{"num_hidden_layers": 8, "hidden_size": 128, "num_attention_heads": 2, "num_key_value_heads": 2, "head_dim": 64, "intermediate_size": 448, "vocab_size": 1024, "hidden_act": "tanh_gelu", "norm": "layernorm", "norm_place": "pre", "norm_eps": 1e-05, "positions": "learned", "qk_norm": false, "attn_scale": 0.125, "bias": "all", "tie_word_embeddings": false, "parallel_block": false, "init": "orth", "init_std_qkv": 0.0547, "init_std_o": 0.0, "init_std_up": 0.0547, "init_std_down": 0.0, "optimizer": "soap_variant", "learning_rate": 0.00462, "lr_mult_o": 0.857, "beta1": 0.95, "beta2": 0.99, "lr_head": 0.00603, "max_grad_norm": 0.5, "warmup_steps": 200, "schedule": "wsd", "decay_fraction": 1.0, "decay_shape": "linear", "final_lr_fraction": 0.0, "batch_tokens": 32768, "max_seq_len": 256, "doc_mask": true, "train_tokens": 144500000, "max_steps": 4410, "dataset": "wikipedia_en"}
Each number is 128 + 32 x the weight over the matrix's rms, rounded and kept within 0 to 255. Layers, rows and columns count from 0.

# layer 4 attention output, 128x128, rms 0.0801, rows 22-75, columns 0-127
[[146 184 107 117 119 123 131 117 115  83  77 140 137 152 117 132 108  90 133 134 113 128 130  77  91 122 142 109  97 142 108 118 149 139  70 163 168 148 127 102 162 146 140  84 164 127 139 132 167  91  94 196 142 129 102 123  85 154 145 101 128 160 109 110 133 115  74 114  93 177 175 145  77 143  70 204 144 155 166 178  95 185 115 160 149 127  87 168  74  76 195  97 132 196 212 182 146 103 113  92 119  99 115 146 194  55 138 168 147 139 138 100 148 114 129 107 111 126 119  93 138 157 118 176 103 129 198 131]
 [136 128  84 131 141  87 169 112 133  85 148 145  99 101 133 159 172 164 100 135 120  77 157  95 102  92 101 170 147  86  98 184 155 142 112  63  99  79 174 118 180  53 113 161 104 104  82 168 105 131 190 170 142  92  91 121 113 101 143  92 148  89 104 100  76 141 176 113  87 137  93  89 143 161 139  80 156 164  74  86 124 156  85  67 139 114 130 159 121 145 179 111 146  64 105 118 138  59  88  56  95 163 104 140 112 111 149 114 148 152  90 119 150 105 161 106 107 138 105 167 173  95  95 129 136 114 142 173]
 [ 62 133 125 167 130 127  97 134  70 151 131 119 113 123 151 166 151 131 116 122  75 101 142 197 163 157 109 104 140  91  68 193 121 102 192 118 134 143 116 100 172  91 179  76 135  83  61 146 118 124  66 122 111 105 158  99 114 168 146 129 152 156 132  91 169  63 133 162 155 142  99 102 146 183  61  57  82 107 136 163 111 128 161  93 123  87 161  26 135 145 128 145 159  99 123 112 116 154 151 169 127 101 126 165 115 174 141 163 107 127 122 121 170 171  78 112 106 132 105 143 127 105 193  99 157 113 149 165]
 [132 139 147 151 150 176  46  96 146 121 118 156  73 158 123 134 151 152  81 147 111  81 161  87 174 197  72 119 170 133 170  87 209 100 145 182 133 112  88 156 144 184  77 177  24 166 137 101 147 142 153 111 152 123 136 124  94  91 128 128 127 116 144 110  73 105 121 113 175 111 187 131 107 139 172 140  77 193 215 149 144 107 123 163  78 107 102 161 144  83 115 151 173 117 207 105 154 110 140 122  85  98 138 162 124  59 126 149 124 143 172  90 158 170 141  73 112 116 121  89 213 144 136 138 157 127  98 188]
 [159  85  84 117 142 142 147 143 134 117 137 168 129 175 104  68  98 104 170 160 152 138 170 192 104 116 107 164  85 126 142 183  95 115 179 200 119 147 128 179 136 154  67 145  43 101 186 105 191 108  85 113 166 133 101 106 154 134  95 109 103 105 186  90  92 105 110 104 104 136 145 125 149 158 176 154 130 158 117 174  91 120 127 100  60 168  78 163 130  80 110  82 101  68 131 148 111 133 158  98 133 114  88 134  68 142 150 101 135 133  87 139 154  99 128 150 134 197 139 141 166 109 136 138 110 136 117 121]
 [134  99  59  97 138 172 156 105 129 193 177 166  94 155 175 106 179 153 121 164 113 131  96 118  90 124 115  83 161 146 111 107 126  80  60  76 171 135 154  99 145 154 101 133 112 163 162 112 134 154 102  80 108 152 146 145 117  93 111 119  70 102  91 126 130 214 125 114 119 137 131 173 145 162 161 128 114 202 175 167 129 142 181 135  68 102 117 168 103  86 197 132 123 117 100  49 148 154 183 121  92 122 162 156 153  60 139 113 124 150 112 110 149  96 117 109 144 135 110 174 123 139 119 142 108 160 144 110]
 [140 160 135 101 107 162  70 126 109 174 162 121 142 132 142 155 149 142 117 176 115  99  85 130 144 114 149 107  90 155 145 178 157 142 126 136 111 134 169 112 155 134 196 115 190 131 149 129 196 148 146 106 163 105 124 134 159 128 160 127 134 101  94 142 153 109 123 191 151 122 187 141 170 120 118 102 148 168 111 142 108  59 124 118 132 150 167 142 113 141 155 134 163 158 109 179 165 132 116 128 138  93 149 114 163 127 124  97 132 102 166 158  66 150 120 110 142  66  92 130 116  80 121 129 111 107 136 136]
 [155  81 181 122 120 197  84 155 117 148 131 112 136 167 214 144  91 180 146 151 166  73 158 128 160  90 139 154 214 158 138 167 188 133 131 164 137 154 160 150  95 108 164 133 106  86 137 115  70 130  98  47 132 132 108 143  77 144 166 163 125 164 137 155 119 126 119 132 142 167 116 155 227 127 109 161 120 103 140 137 116 110 138 124  83 136 153 171  96 159 134  55 118 122 125 161 144 185 105 159  69 101 112 145 155 167 161 135 157 151 136 142 139 107  87  44 123 124 174  40  67 160 114 144 145 136 105 144]
 [143 121 153 108 115 157 107  99 114 120 125 127 171 160 132 194 153 145 144 127 145 152 124 159 134 102 124 127 107 142  71 137 112 107 146 139 147  96 118 157 155 158 116 113  59 182 150 136  96  82 109 121 134 193 136 135 176 156  48 138 148 112 138 143 126 111  99 118  65 134  91 156 129 136  92 100 159 158 133 122 142 128 135 175 131 113 141 100 123 129  94 142 173 183 113 148 171 125 142 166 172 188 188 135 130 113 144  93  98 165 155  70 145 170  88  98  82 143 177  63 143 164 155 108 100 122 118 131]
 [183 143 177 130 130 137 112 157 174  84  67 142 160 136 140 157  76 127 147 180 129 127 111 148 100 156  83 113 161 174 130 142 141 111 135 154 161 117 120 124 136 136 123 150  82 124  81  84  99 151 102 185 105 136 104 116  86 123 118 143 127 108  86  99 149 113 154 129 183  98 142  88  76 109  77 121 122 128 171 102 184 104 123  87 128  82 114 120  90 156 140 141  82 134 109  99 126 125 138 122 136 141 117 122 211 113 139 159 150 131 164 111  91 116 142 141 142 127  99 111 136 118 138 173 133 148 135  55]
 [178 153 161  98  62 158 142  59 139 157 124  56 201 136 149 124 118 149 159  93 178 157  86 121 143 144 123 114 103  96  93 149 159 106 125 134 128  82 143 103  82 139 140 141 105 167 162 136 134 188  78  74 170  88  76 219 118 160 199 114 139  91 152 150  53 109  96 222 153 125 115 171 137  57 168 192 188  87  85 179 175  58 136 107 111 164 149 135  86 164 144 117 201 123 103 168 143 165 109 156 120  99 141 162 134 134  51 150  89  84 138 150 129 129 115 104  91  99 145 138 167 113  51 121  77 141 143 147]
 [112 141  86 149 175 105 176 126  78 147  81 104 144 120 118  74 232 129 168  90 136 166 133 143 158 162 121 164 102 121  28 149 123 197 190 103  70 155 103 125 127 125 140  84 151 127 138  64  89 101  94 127 127 101  81 100 168  91 135 134 182 129 192 151 159 181 104  85 134 102 178 149 125  92 116 102 126  93 112 132 141 137 102 134 177 131 111  82 108 134 104 131 164 104 171 132 129 118 158 115 122 127 149 184 128 122 151 185 146 144 123 186 173 135 127 119  97 146  83 192 161 148 179  87 158 118  74  99]
 [191 114 177 183 145  94 108 134 145 141  70  82 158 115 149 114 103  95 246 111 109 160 154 151  97 113 135 174 152 149 130 152 192 115 129 105 137  82 108 122 131 188 146 116 138 120 132 109 108 145 172 129 166 194  99 106 148 147 172 171 108 125 105 121 146 113 188 105 106  94  95 175 107 101  92  96 160 106 143 108 146 113  77 156 129 151 151 129 136 179 130 148 146 110  97 124 130 131 144 106 169 111 184  98 132 136 133 147 132 117 117  75 161 108 141  74 110 151 143  71 130 130 101  76 163 175 149 135]
 [100 109  98 153 152 138 102 141 118 193 117  78 141 116  52 112  64 173  91 114 119 131 144 134 171  89 132  83 135 140 176  95 121  88 162 150 109  77 134 151 150 170 155 140 148 120 121 113 111 172 128 108  84 134 152 143 143 140 119 134 168 131 130 129  82 163 149 119  76 184 132 123 119  81 160 167 103 127 131 100 131 170 111 163 113 119  98 154 107 131 134  68 121 155  96  82  96 152 115 108 144  72 151  87 179 186 105  84 132 169 157 146 132  88 122  26 147  90 135  97 118 138  99 162 105 129  88 120]
 [107  97 120 144 159 139 130  77 181 189 124 137 132 155 106 192  96  71  60 125 112 158 146 175 151  94 154 164 125 163 143 129 140 135 146 172 138 125 160 122  91  68  77 106 124 164 173  99 111 123 106 154  70 154 122 101 185 125 141 104 109  88 132  66 117  75 215 158 125  85 134 101 110 122 142 149 141 129  84 140 132 133  97  79  75 141 123  66 150  81 159  97 123 177 186 133 117 123 138 137 125 130 118  76  96 114 160 101 119 129 183 189 103 130  89 142  88  89  90 122 177 132 139 128 140 180  87 137]
 [ 63 122 120 127 123  80 198 100 106 214  91 128 136 219 136  96 129 159  95  82 144 135 104 156 136 123 136  83 206 135 114 120 140 203 127 127  30  70 109 134  69 148  62 130  88 136 102 126 144 146  92 151 194 159 180 119 163 146  93 121 130 132 176 135 129 173 155 139 126  83 129 169 114 103 122 151 122 183 127 174 175 162 153 157  79 112 140 227 170 140  50  81 117 143 143 106 120 158 118 142 165 149 118 137 123 184 150 119 120 176  93 116 170 183 168 151  94 162  94 137 109 119 170 152  90 105 105  35]
 [187  62 130 159 112 205 145 169 138  98 155 106 147 127 141 146 112 120 134 163 127  94 158  71 149 136 106 131  82 176 118 147 130 135 154 114 102 112 138 138 183 139 114 168 100 137 141 164 103  94 138 129 166 160 100 144 117 196  85 110  73  91 127 161 120 118 141 102 135  71  42  97 134 154  81 135 144 145 132 161 171 176 146 149 150 129 142  86 124 162 143 167 118 111 180  66 122 111 120  93 154 162 113 160 199 179  89 107  97 149 127  41  81 170 108 152 110 109 124  68 122 126 151  78 112 152 162  72]
 [ 96 162 149 189 137 142 142 109 108 159 115 152  96 175  96 127 111 129  99 136 125 122 152 145 104 105 160 139  98 135 148  35  81 143 140 154 119  98 117 144  97 122  98 113 112 149 135 142 186 142 113 119 177 142 132 123 135 141 139 116 100 135  85 170 105 138 138 162 113 115 170 169 114 145 123 117 140 176 119 117 140 133  77 134  30 142 124 204 170 122 132 132 119 126 139 186 113 134 141 130 171 145 136 116 109 157 171 150 119 117 131 127 141 118 178 145 145 177  49 156 129 154 156 106 104 161 120  85]
 [124  80 111 140 171 161 125 170 188 101 166 155 175 126 151 136  60 152 151 102 247 207 150  87 126 122  98  96 129 159 122 133 152 145  46  97  70 173 118  83 148 134 105 118 112  71 131 192  92 108 142 142 116 155  82 140 144 110  54 104 108  95 155  99 135 208  89 126 145  79 101 137  65 166 205 176 138 115 135  60  72 124 159 134  84 147  91 119 114 113 163 118  86 101 122 119 164 126 110  95 113 128 156 113 165  86  89  86 170  89 118 148 205 123 160  92  71 137 236 159  99 123 103 107 161 176  71 124]
 [101 167 112 109  97 151 146 111 193 183  74 107 162 150 185 133  92 102  95 123 142 151 155 110 171 114  79 140 169  65 135 100 134 165 164 148 160 109 149 108  22 145  64 127 116  86 166 132 180  92 134 145 128 113 123 137 120 125 147 125 124 109 144  50 143  97  79  59 163  73 158 122 130  91 118 121 116 151 169 117 124  73 164  84  88 124 134 123 170 106 142 126  92 130 165 164 175  86 120 138 160 111 197  99  79 151 104 117  87  82 125 107 103 115  85  99  92 127  92 131 113 142 151 122 184 155  66 201]
 [114 161 168 182 118 104 132 114 172 114  91  87 162 122 116 157 169 144 102 102 125 134 106 117  97 171  55 119  77  99 114 129 128  71 118  97 131 197 106 184 136 108 126 135 115 205 105 131 125  64 151 120 148 151 110 144 124  70 136 133  89 203 146 142 114  73 169 115 131 144 114 124 105 106 146 138  85  90  97 149  90  95 172 161 182  70  90  94  92 117  91 150  61 101 200 133 160 208 173  93  99 124  73  71  60 131  99 195 146 131 135 142  84 116 106  85  82 132  59 129 157 178 115 171 147 129 194 118]
 [ 98 156 108 130 127  98 113  90 169 111  86 149 159 135  96 101  94 153 183 141 140 132 162  77 124 125 124 139 134  70 138 114 137  77 140  87 151 131  66 115  98 160 107 113 144 185 138 133 132 134 147 168  67  75 107 100 144 119 107 113 100 134 167  55 118  67  78 149 126  95  62 127 115 193 113 137 142  56  42 111 127  87 110 138 136  93 102  73 137 112 169 156 128 156  66 128 131 103 149 178 233 103 113 103 138 121 113 119 130 131 120 154  86 156 124  84 134 163 173 122 139  99  87 155 136 141 101 161]
 [138 115 153 126 149 187 101 138 139 186 125 120 110 186 126 164 133 117  91 116 125 140 131 139 121 137 114 139 117  97  79  56 116 161 107 181  91  88 106 172 133 169 125 126  22 107  96 174 146  84 104 118 158 163  75 202 170 189 122  80 176 116 183 139  84 127 159  91 150 120 132 177 111 127 128 119  97 162  96 140  59 103 172 200 158 155 157 115 135 164 105 114  73 136 123 149 164 128  92 142 206 170 193 122 157 157 130 145 163 130 149  63 214 159  95 139 164 165 136 111 129 152 136 103  78 120 105 117]
 [139 167  97  71  96  83 119  94 150 122  82  72 176 125 160 171 123 108  71 106 208 153 118 137  96 118 128 100 111 120 100  88 186 154 137 160 155 179 147 126 139  91 136 130 112 104 169 146 105  99 118 110 125 138 140 141 116  84  78 187 101 107 144 158 215 113  84 142 162 157 100 115 186 112 141 129 150  91 164 108 135 150 133 122  81 121  52  58 104  81 120 158 101 146 188 113 173 135 137 164 137 189 122 114 106 168 183  87  89 110 112  93  75  85 148 116 129 139  89  58 119 160 199 119 138 153 124 150]
 [125  82 102  80 110  87 126 131 135 119  85 102 147 175 129 142 121 114 147  47 114 178 120 160  99 136  73 118  76 145 132 150 163 145 160 142 190 200  98 163 186 116 128 153  68 110 139 144 139 145 139 105 145 148 121 140 110 146 193 172 107 156 149 140 132 123 211 136 143 117 140 106 162  92 156 123 116 124  68 121  86 133 123 105 172 143 102 139 117 173  80 134 142 103 117  85 176 122 113  73 150 146 131 146  86  94  85  95 152 133 114 161 102 160 159 142  92 118 126  87 205  74 123 106 118 114 153  58]
 [132 147 169 154 115  76 138 153 141 105 146 146 158 132 151  95 135 163 153 165 195 142 110 104 121 144 109  86 100 115 147 130 127 120 146 108 137 154 141 132 157 151 157 124 139 134 157  66 168 150 146 125 221 144 137 138 102 134 154 118 166 138  77 113 126 157 104 100 101 158 149 155  92 122 144  96  71 155  84 162 181 123  98 140 113  96 100 161 130 145 208 139 108  84 107 142 126 113 154 182 193  59 131  95 160 135 114 136 127 156 101  67 131 132 117  53 130  98 134  96 107 152 119 135 142 108 105 161]
 [140 128 114 110 154  95 172  94 153 103 148 150 132 116 174 137 104 158 155 101 110 164 133 163 101 139 153 122 198 213 129  82  98 127 157 138 122 174 100  90 140  94 102  84 123 123 137  64 103 173  97 115 153 184 149  93 125 129 126 100 187 145 173 123 141 131 185 108 112  85 166 127 146 107 148 136 119 105 123  81 175 186 185 158 120 159 160 105 121 109 135 132 105 187 155 140 151 136 145 169 132  56 208 152 128 153 174 153 114  80  73 132 107 139 136 132 141 130 164  80  90 148 175 119 131 157 125  98]
 [129 101  60  98 119 117 147 150 132 141 168 122  80 104 125 166 106 171 181 119 134 128 120 147 115 121 138 121 152 158 129 121 136 112 130 127 129 106  90  66 127  87  87 137 171  96 128 115  80 143  94 105 130 161  90 103 106 110  78 117 118 156 136 128 143 166 126 147 147 112 152  98 181 115 172 157 162 175 104 136 153 173 169  67 144 126 173 127  99  93  90 112 129 152 125 122 103 108 160 145 136  81 111 191 120 103 124 133 147 108 137 126 119 144 193 115 139 197 104 111 187 117  94 129 135 139  69 130]
 [131 148 112 116 164 112  96 169 143 108  98 141 146 102 133 151 150  86  87  97 104 103 148 108 140 132  72 151 140 128 145 184  81 111 147 151 142  93 132 127 136 143 155 113 119 109 100 107  86 138 181 132 189 139 169 120 111 125 126 142 116  73 196 116 144  91 100 124 138 143 125 148 129 134 115 151 109 144 103 187  79 125 113  64 111 129  45 131 156 115 163 157  88 124 143 134 134  76 145 136 177  81 102 140 144 192 154 117 109 147 108 128 115 132 173 102 133 104 170  98 112 145 179 171  98 147  87 143]
 [161 191  99 144 227 147 128  89 146 131 154 130 159 134 104 110 188 195 163 172 121 115  66 135 194 104  79 119  44 138 125 162 148 135 195 158 129 151  97 180 207 108 154 120 148 175 159 118 110 114 130 123  96 100 138 104 138 113 136 133 134 100  92 174 157 164  94 133 133 173 118 149 130 122 149  75 174 149 152 169 143 137 119 177 161 152 126 116 154  71 157 169 172 125 128 121  70  95 107 207 113 174  97 113 130 158 169 127 130 103 124  73 103 144  45 150  77 109 160 136 172 152 184 155 138 159 107 170]
 [145 153 137 125 116 162 141 144 113 149 187 153 115  62 180  67 116 119 155 120 155 144 105 163  92  88 106 167 188 121 125 146 129 126 123 107 141  96 146 165 128  92 166 159 131 171 157 157 136 115 138 157 102 120 141 144 124  93 148 131 148  97 118 137 151 125 120 142 147 147 137 123 133 139 132 107 141 120 120 135  87 116 103 132 151 143 114 114 167 174 156 116 196  79 138 193 135 143 155  83 137  97 175 164 146 161 138 146  91 105 136  87 128 108  93 137 147  83 148 138 157 128  87 123 153 199 127 217]
 [113 101 182 105 140 141 117 149 112 125  66 145 170 111  84 155 164 114 121 172 113 164  99  66 138  90 155 152  82 103 117 120 183 185 112  65 134 157 122  69 105 120 180 142 131 167 129 137 129 103 147 100 135 157 138 158 209 163 150 203 107 118 116 180 161  99  77 151 132 119 126 126 101  95  81 142  93 114 162 130 154  63 122 164  98 163 101 113 136 168 129 138 145 148  78 122 152 146 141 124 173 138 152 160 141 127 206 129 134 145 179 104 168 130 149 137 182 120 152 107 118 143 100 172 113 181 128  89]
 [212 123 106 160  78 138 131 149 120 105 166  81  91 112 125 164  76 119 132 136 128  86 144  96 174 150 135 107 195 105 147 130 133 121 144 127 106 132 135  98 155  90 119  99 117  97  98 159  98  68 167 160 105 194 154 120 125 194  53 137 111 182 169 131 102 108 151 199 124 120  86 143 150 146 106  85 115 159 105  88  98 146  90 142 150 134 167 144 155 112 151 224  74 134 133 114 124 179 171 174  91  89 137 104 114 123  99 153 143 146 164 127 187 250 154 138 116 144 158 114 104 177  62 124 154 120 103 158]
 [ 72 144 167 174 177  84 207 123 122 137  99 124 202 182 165 113 114 113 113 143 105 103 147 135 113 116 109 156 106 157 128  69 168 141 189 165 120 108 110 131 133 101 131 125 115 111 135 112 107 150 155 134 156 158 138 116 144 191 115 110 137  84  93  87 119  48  77 133  89 122 128 198 132 127 114 134 135 146 136 167 146 107 151 143  92 173  92 126 159 162 140 162 128 142 179 161 140 129 151 129 151 139 106  88 123 120 181  81 148 102 127 103  79 137 160 139 174 160 148 150 153 167  44 122 142 136  90 110]
 [139 110  68 101 144 180 178 168  75 132  92 102 122  71  96 121 131  94 116 168 119 108 138 102 103  79 126 161 123  93 145 134 162  75 122  95 154 121 147 132 130 100 110 153 104 183 157 171 154 141 180 169  96  99 110 119 147 141 127 125 140 172  87 145 171 119 109 125 112 137 122  91 149 149 129 115  73 120 150 152 152  76 137 189 120 114 154 161 114 116 156 179 171 115 130 122 134 166 167 146 134 139 136 177 139 126 167 148 124 145 172  96 137 144  92 106 100 156 172 160 145 162 146 112 136 125 118 139]
 [ 92 129  75 110 164  85 155  63 111 143 113 158 153 110 162 118  92  98 122 141 130  87 140 122  91 111 122  98 115  92 139  96 163 153 121 111 115 109 149 114 154 197 105 147 145 136 140 131  84 142 177 130 139 159 126  74  65 123 139 109 108 169 116 125 101 162 122 124 137 109 134 191 125 127 134 138  84 103 133 136 150 102 108 105 143 115 109 160 111 103 145 121 182 113 148  69 163  62 136 147  97 162 120 177 113 120 159 121 104  81 153 145 166 130 144 149 134 158  98 120  97 135 182 119 114 138  97  96]
 [153 161 166 151 147 114 141 140 118  70  85 158 137 107 101 149 118 109 123 138 121 172 120 107  85  69 149 151 139 152 160  92  51  64 137  79 123 127 163 140  77 152  93 163 117 106 102 134 124 143 182 145 109 141  92 101 148  89 153  96 150 156  18 123 176 108 148 132 104  57 138 172 187 164 157  75 107  92 123 172 167 136  87 137 150  95 186 160 130 131 163 172 104  60 125 133 109 142 192  64 102 148 140 138 165 144  67 116 112 121  89 144 136 138 132 105 143 149 162 191 129 149 137 158 183 157 149  61]
 [124 131 150 133 107 117 180  97 149 147 108 127  83  95  64 135 138 146 116  96 127 145 120 146 114  98 151 115  96 173 133  71 121 111 104 142 145 138 112 123 165 118 161 127 172 131  97 156 138 150  85 100 161 142  97 112  92 101 106 123 130 142 104 124 132 132 129 151 126 106 166  98 153  79 156  99 127 125 142 128  89 117 121 115 147 100 117 189 110  90 147 137 137 118  79 159 159 117  94 110 152 164  99 192 151 150  97  95  77 144 153 145 163 130 117 127 157 132  96 101 116  84 186  61 177 142 191  51]
 [155 177 196 163 150 157 168 125 222 169 141 138 100 147 154 117 124 119  98 109 115 165 148 131 115 147  97 113 100 167 139  47 149  89 103 159 136  93 177 153 120 127 140 127 103 110  78 154 130 148  88 140 102 139  89 114 160  75 123 110 136 129  48 132 121  64 158 140 167  95 139 151 131 144 109  88 134 152 104 154 120 155 114 151 131 132 104 156 121  97 109  99  97  67 121 183 175 177 176 104 106 139 130 143 130 156  41 126  81 171  78 109 111 121 125 100 141 123 135 139 171  82 131 120 170 149 160 103]
 [148 104 147 118 161 126 110 107 125 152 177 128  91 115 125 133 107 113 121 219 135 157 151 166 163 163 100 131  81 125 153  93  54 178  54 143 126  95 114 188 102 147  39  88 124 126 167 155 131 182 130 125  41  98 108 128 122 148 136  83 174 135 122 141 129  80 155 126 165 153 171 132  97 139  97  72 119 151 170  80 174 136  88 129 127 166 109 105  80 104 181 181 124 142 177 132  89 199 153 123 183 114  86 106 148 126 227  87 132 117  94 127 132 166 106 147 105 137 114 184  64 160 128 121  97  91 157 184]
 [147 117 112 140  73 135 146 108 125 127 130 120 105 130 142 152 144 175 144 112 148  77 117 137  96 126 186  85  84 108 111 121 157 185 127  91 102 164 146 103 132 124 173 162 122 137 111 106 100 104 121 107  93  86  82 135 155  95 100 139  65 101 102 136 146 148 155 110 110  96 148  75 114  89 141 105 131 151  36 133 133 126 143 142 143 172 173  82 100 121  89 135  94 131 141 141 106 142 149 178 191 142 128 127 156  86  40 139  91 155 129 114 109 178 155 137 120 103  95 121 130 125 158 160 134 117  80 162]
 [ 78 122 116 133 133 129 139 100 128 114 120 143 125 127 139 108 144 163 140 141 115 130 137 121 127  96 170 151 154 123 104 116 129 144 129 125 138 164 109 139 124 152  56 100 133 132 171 190 171 134 135 105 123 103 100 132 115 123 133 121  80  89 126 155 108 111 150 136 120 137 153 102 156 135 106 212 137  91  81 107 122  84 111 124  90 142 168 127 130 122 114 159  95  88 126 164 108 127 164  70 106 104 146 149  97  80 141 115 138 111 148  92  93 110 161 120 110  97 157 160 132 147 180 159 111 125 128 167]
 [163 148 155 109 125 115 133  79 117  66 156 117 157  74 183 116 169 189 139 169 152 113 148 158  73  86 206 108  65 134 131 109 111 148 195 112 118  74 139 129 117 115 134 165 156 126 108  51 119  93  79  82 183 162  55  89 152 114 100 179 104 139 151 130 116 163 153 118  96  66 160 125 127 114 138 131 118 159  58 115 133 118 101 155 128 137 124  80 110  83 139 100 150 114  96 166 134  97 147 135 156 138  94 135 151 189  86 121 102 100  99 130 151 115 134 113 162 199 128 103 136 107 122 109 127 146 169 131]
 [138  75 149 122 189 184 122  95 133  96 127  55 139 147 118  98 104 101 179 157 100  86 107 163 124 108 112 168 159  68 147 100 129  93 127 135 159 123 135 100 138 122  93 159 123 136 182 124 136 154 136 146 119 119 178 185  98 152 116 159 149 136  90 122 129 121 197  82  77 132 135 138 112 163 100 152 156 123 152 118 117 133 128  97 255 115 188 192 103 128 180 154 139 114 105 126 156 201 159 133 151 129 147 147 160 149 207 179 107 108  81  82 128 148 145 189 129 103  84 180 216 114 158 161 100 176 146 114]
 [153 147 107 101 172 111 172 117 132 170 100  93 160 119 176  71 151  98 180  77 121 177 159 141 120 125 162 136 174 128 145 130 208 184 132 142 146  87 106 146 141 121 147 141 169 130 153  98 101 130 128 119 166 195  81 134 125 138 126 133 174 163  94  78  89  89 162 136 140 126 161  97  86 164  64 115 136 112 123 166 191 146  88 147 166 182 117 146  84 147 151 124 156 138 144 189 136 104 119 142 128 122 154 104  96 114 115 156  92 120 139 130 158 122 117  96  59 157 148  96  95 172 160 174 142 124 108 182]
 [ 79  96  93 146  99 103 153 174 118 145 111  49  97 115 116  74 115 133  85 183 108 119 161  71 115 148 101 125 173 159 119 187 149  95 118  85 134  40 129 120 122 116 108 167 159 117  98  92 123 178 121 154 188  92  70 138 144 157 106 175  67 157 148 112 124 124 110 128 107  89 136 140 120 180  47 101 155 116 178 141  94 115 124 112 179 107  85 148 147 142 154  70 183  82 131 138 143 155 145 182  90  81 106 170  96 189 149 120  71 162 139 101 173 163 142  93 145 107 108 143 120 168 112  98 163 146 153  93]
 [122  13 143 130 119 191  78 160 144 140 107 151 107  98 178 140 172 118 132 136 103 123 166 186  90  78 136 114 147  92 138 121 162 114 175  67 139 141 180 100 136 128  93 156 154 130 107 144 140 162 164 107 171 154  96  91 143 108 116 142  98  61  90  79 123 127 107 160 103  83 144  92 110 148 145 120 118 130 162 157 111 101 140  71 108 109 156  99 119 143 117 186  99  28 144 164 135 129 115 116 113 155 106 100 104 177 112 157 151 135 153 112  89 152 139 104 160 154 155 117 137 153 151 144 123 175 117 107]
 [135 141 107 178 191 126 126  65 191  88 169  96 140 154 151  99 100  53 152  82  93 149  92 172 130 157 166 104 149 169 133 106 170 114 105 164 127 138 150 106 190 153 142 119 163 144 127 125 100 176 134 165 155  58  69 104 163  65 145 104  95 129 181  96  86  75 122  84 130 102 126 125 128 138  69 190 112  75 138 103 166 144 175 162 163 146  71 105 186 101  97 174 164 187 123 144 106  97 174 159  96 123 112 140  95 111 175 112 144 137  91 162 174 165 170 153 215  88 135 138 107 130  90 169 144 121 130 104]
 [126 121  99 149 163 102 104 126 118 147 143  80 145 151 120 116 143 141 122  94 117 114 117  91 127 163  98 153 149 174 153 144 135  67  96 117 167 127 149  82  97 180 143 148 169 137 116  96  94 158 173 113 158 142 158 131  99 168 159 124 171 132 157 165 172 142 135 172  85 171 203 129  74  85 133 128 146 124 138 172 135 102 136 154 147 137 114 145 204 167 165 133 160 127  57 117 144 154  72 125 163  94  61 131  98 141 136 145 109 224 109  86 112 120 170 179 183 186 154 128 145 239 108 122 132 152 154 126]
 [177 131 142 113 127  98 129 155 109  53 113 148 121 114 174 128 117 124 122 176  87  96 139 142 127 101 157 100 141 111 142 151 127 109 155 157 113 102 184 122 162 142 112 124  85  80 180  96 166 218 115 122 158 102 173 136 123 115 111 132 180 102 139  93 128 100 217  75 135 150 126  64  96 145 129 172 144 163 212 142  78 151 133 141 144 155 147 113  58 165 119 148 191 148 183 157  61 143 125 138  99 100  86  77 102 179 110 149 148 137 125 134 165 134 137  94  66  84  92  82 108  95 133  89 105 123 140 159]
 [169  84 147 165 134  69 124 140 103 142 122 127  92  75 176 117 139 153 179 129 141  91 145  87  81 125 118 201 119 150 101  86 128 123 174 108 163 120 155 150 125  96 158 122 151 129 132 153 122 165 198 100 141 124 158  74 126 115 102 168 102  69 145 120 159 136 126  81 117 143 130 179 135 111 110 124 167 132 129  71 149 106  50 105  81 176 151 122 159 150 156 195 121 118 172 134 108  66 123 151 106 108 132 140  77  95  93 149 101 154 145  70 108 139 178  75 149 150 172  99 139 121 159 102 137 105 171 160]
 [145  93 145 147 169 138  74  74 150 108  56 150 180 117 134 168  78 136 174 128  86 131 226 137 107  94 165 121 129 129 103 149 117 166 170  76 147 183  91 134 110 150 131 118  90 156 115 153  88 165 100 107 172 169 168 157 155 125 161 122  41 164 174 106 104 120 137 150 118 117  76 113  82 113 144 182 123 164 163 162 143 173 165 171  85 122 129 176 151 166 110 165 124 103 166  94 153  91 124 101 108  99 150  58  77 110 131 164 174 113 125 204 141  79 104 103  63  70  85  94  45 165 135 158  99  80 156 128]
 [ 88 128  65  80  99 122 142 136  82 169 145 152 130  87 104  73 123 185 160 123 163 140 159 124  89  82 196 131 152 179 154 149 123 148 125  93 132 159 146 139 112 132 132 152 148 177 102 167 149  98  94 155 108  97 104 149 178 157 119  89 106 151  93 136 142 155 117 196 127  84 132 122 144 123 116 119 109 122 124 126 116 155 137 131 146 137 210 135 122 151 151 171  94 124 143 169 114 167 148 177  75 111 125 123 129  91 114 136 133 128 164 165 166 100 150  76 123 149 132 176 152 135 190 176 100  70 177 115]
 [116 160 129 169 134 101 159 125 140 191  89 155 177 142  85 144  75 130 124 103 148 101 147  89 149 153 116 101 157 144 119 136  75 128 126 127 182 230 118 107 105 126 185  94 109 166 128 174  92 149 148 114 136 119 183 101  54 131 149  83 101 147  87 151 140 151 125  99 114  86 112  76  60  83  72 133  71 136  75  70 159  98 148 102  40  38 101 142 100 126 177 145 105 135 162 124 192 115 145 153 153 116 144 132 146  92 115 118  79 204 160  98 132 145  89 138  99 156 146 115  55  85 140 143 122 133 121 146]]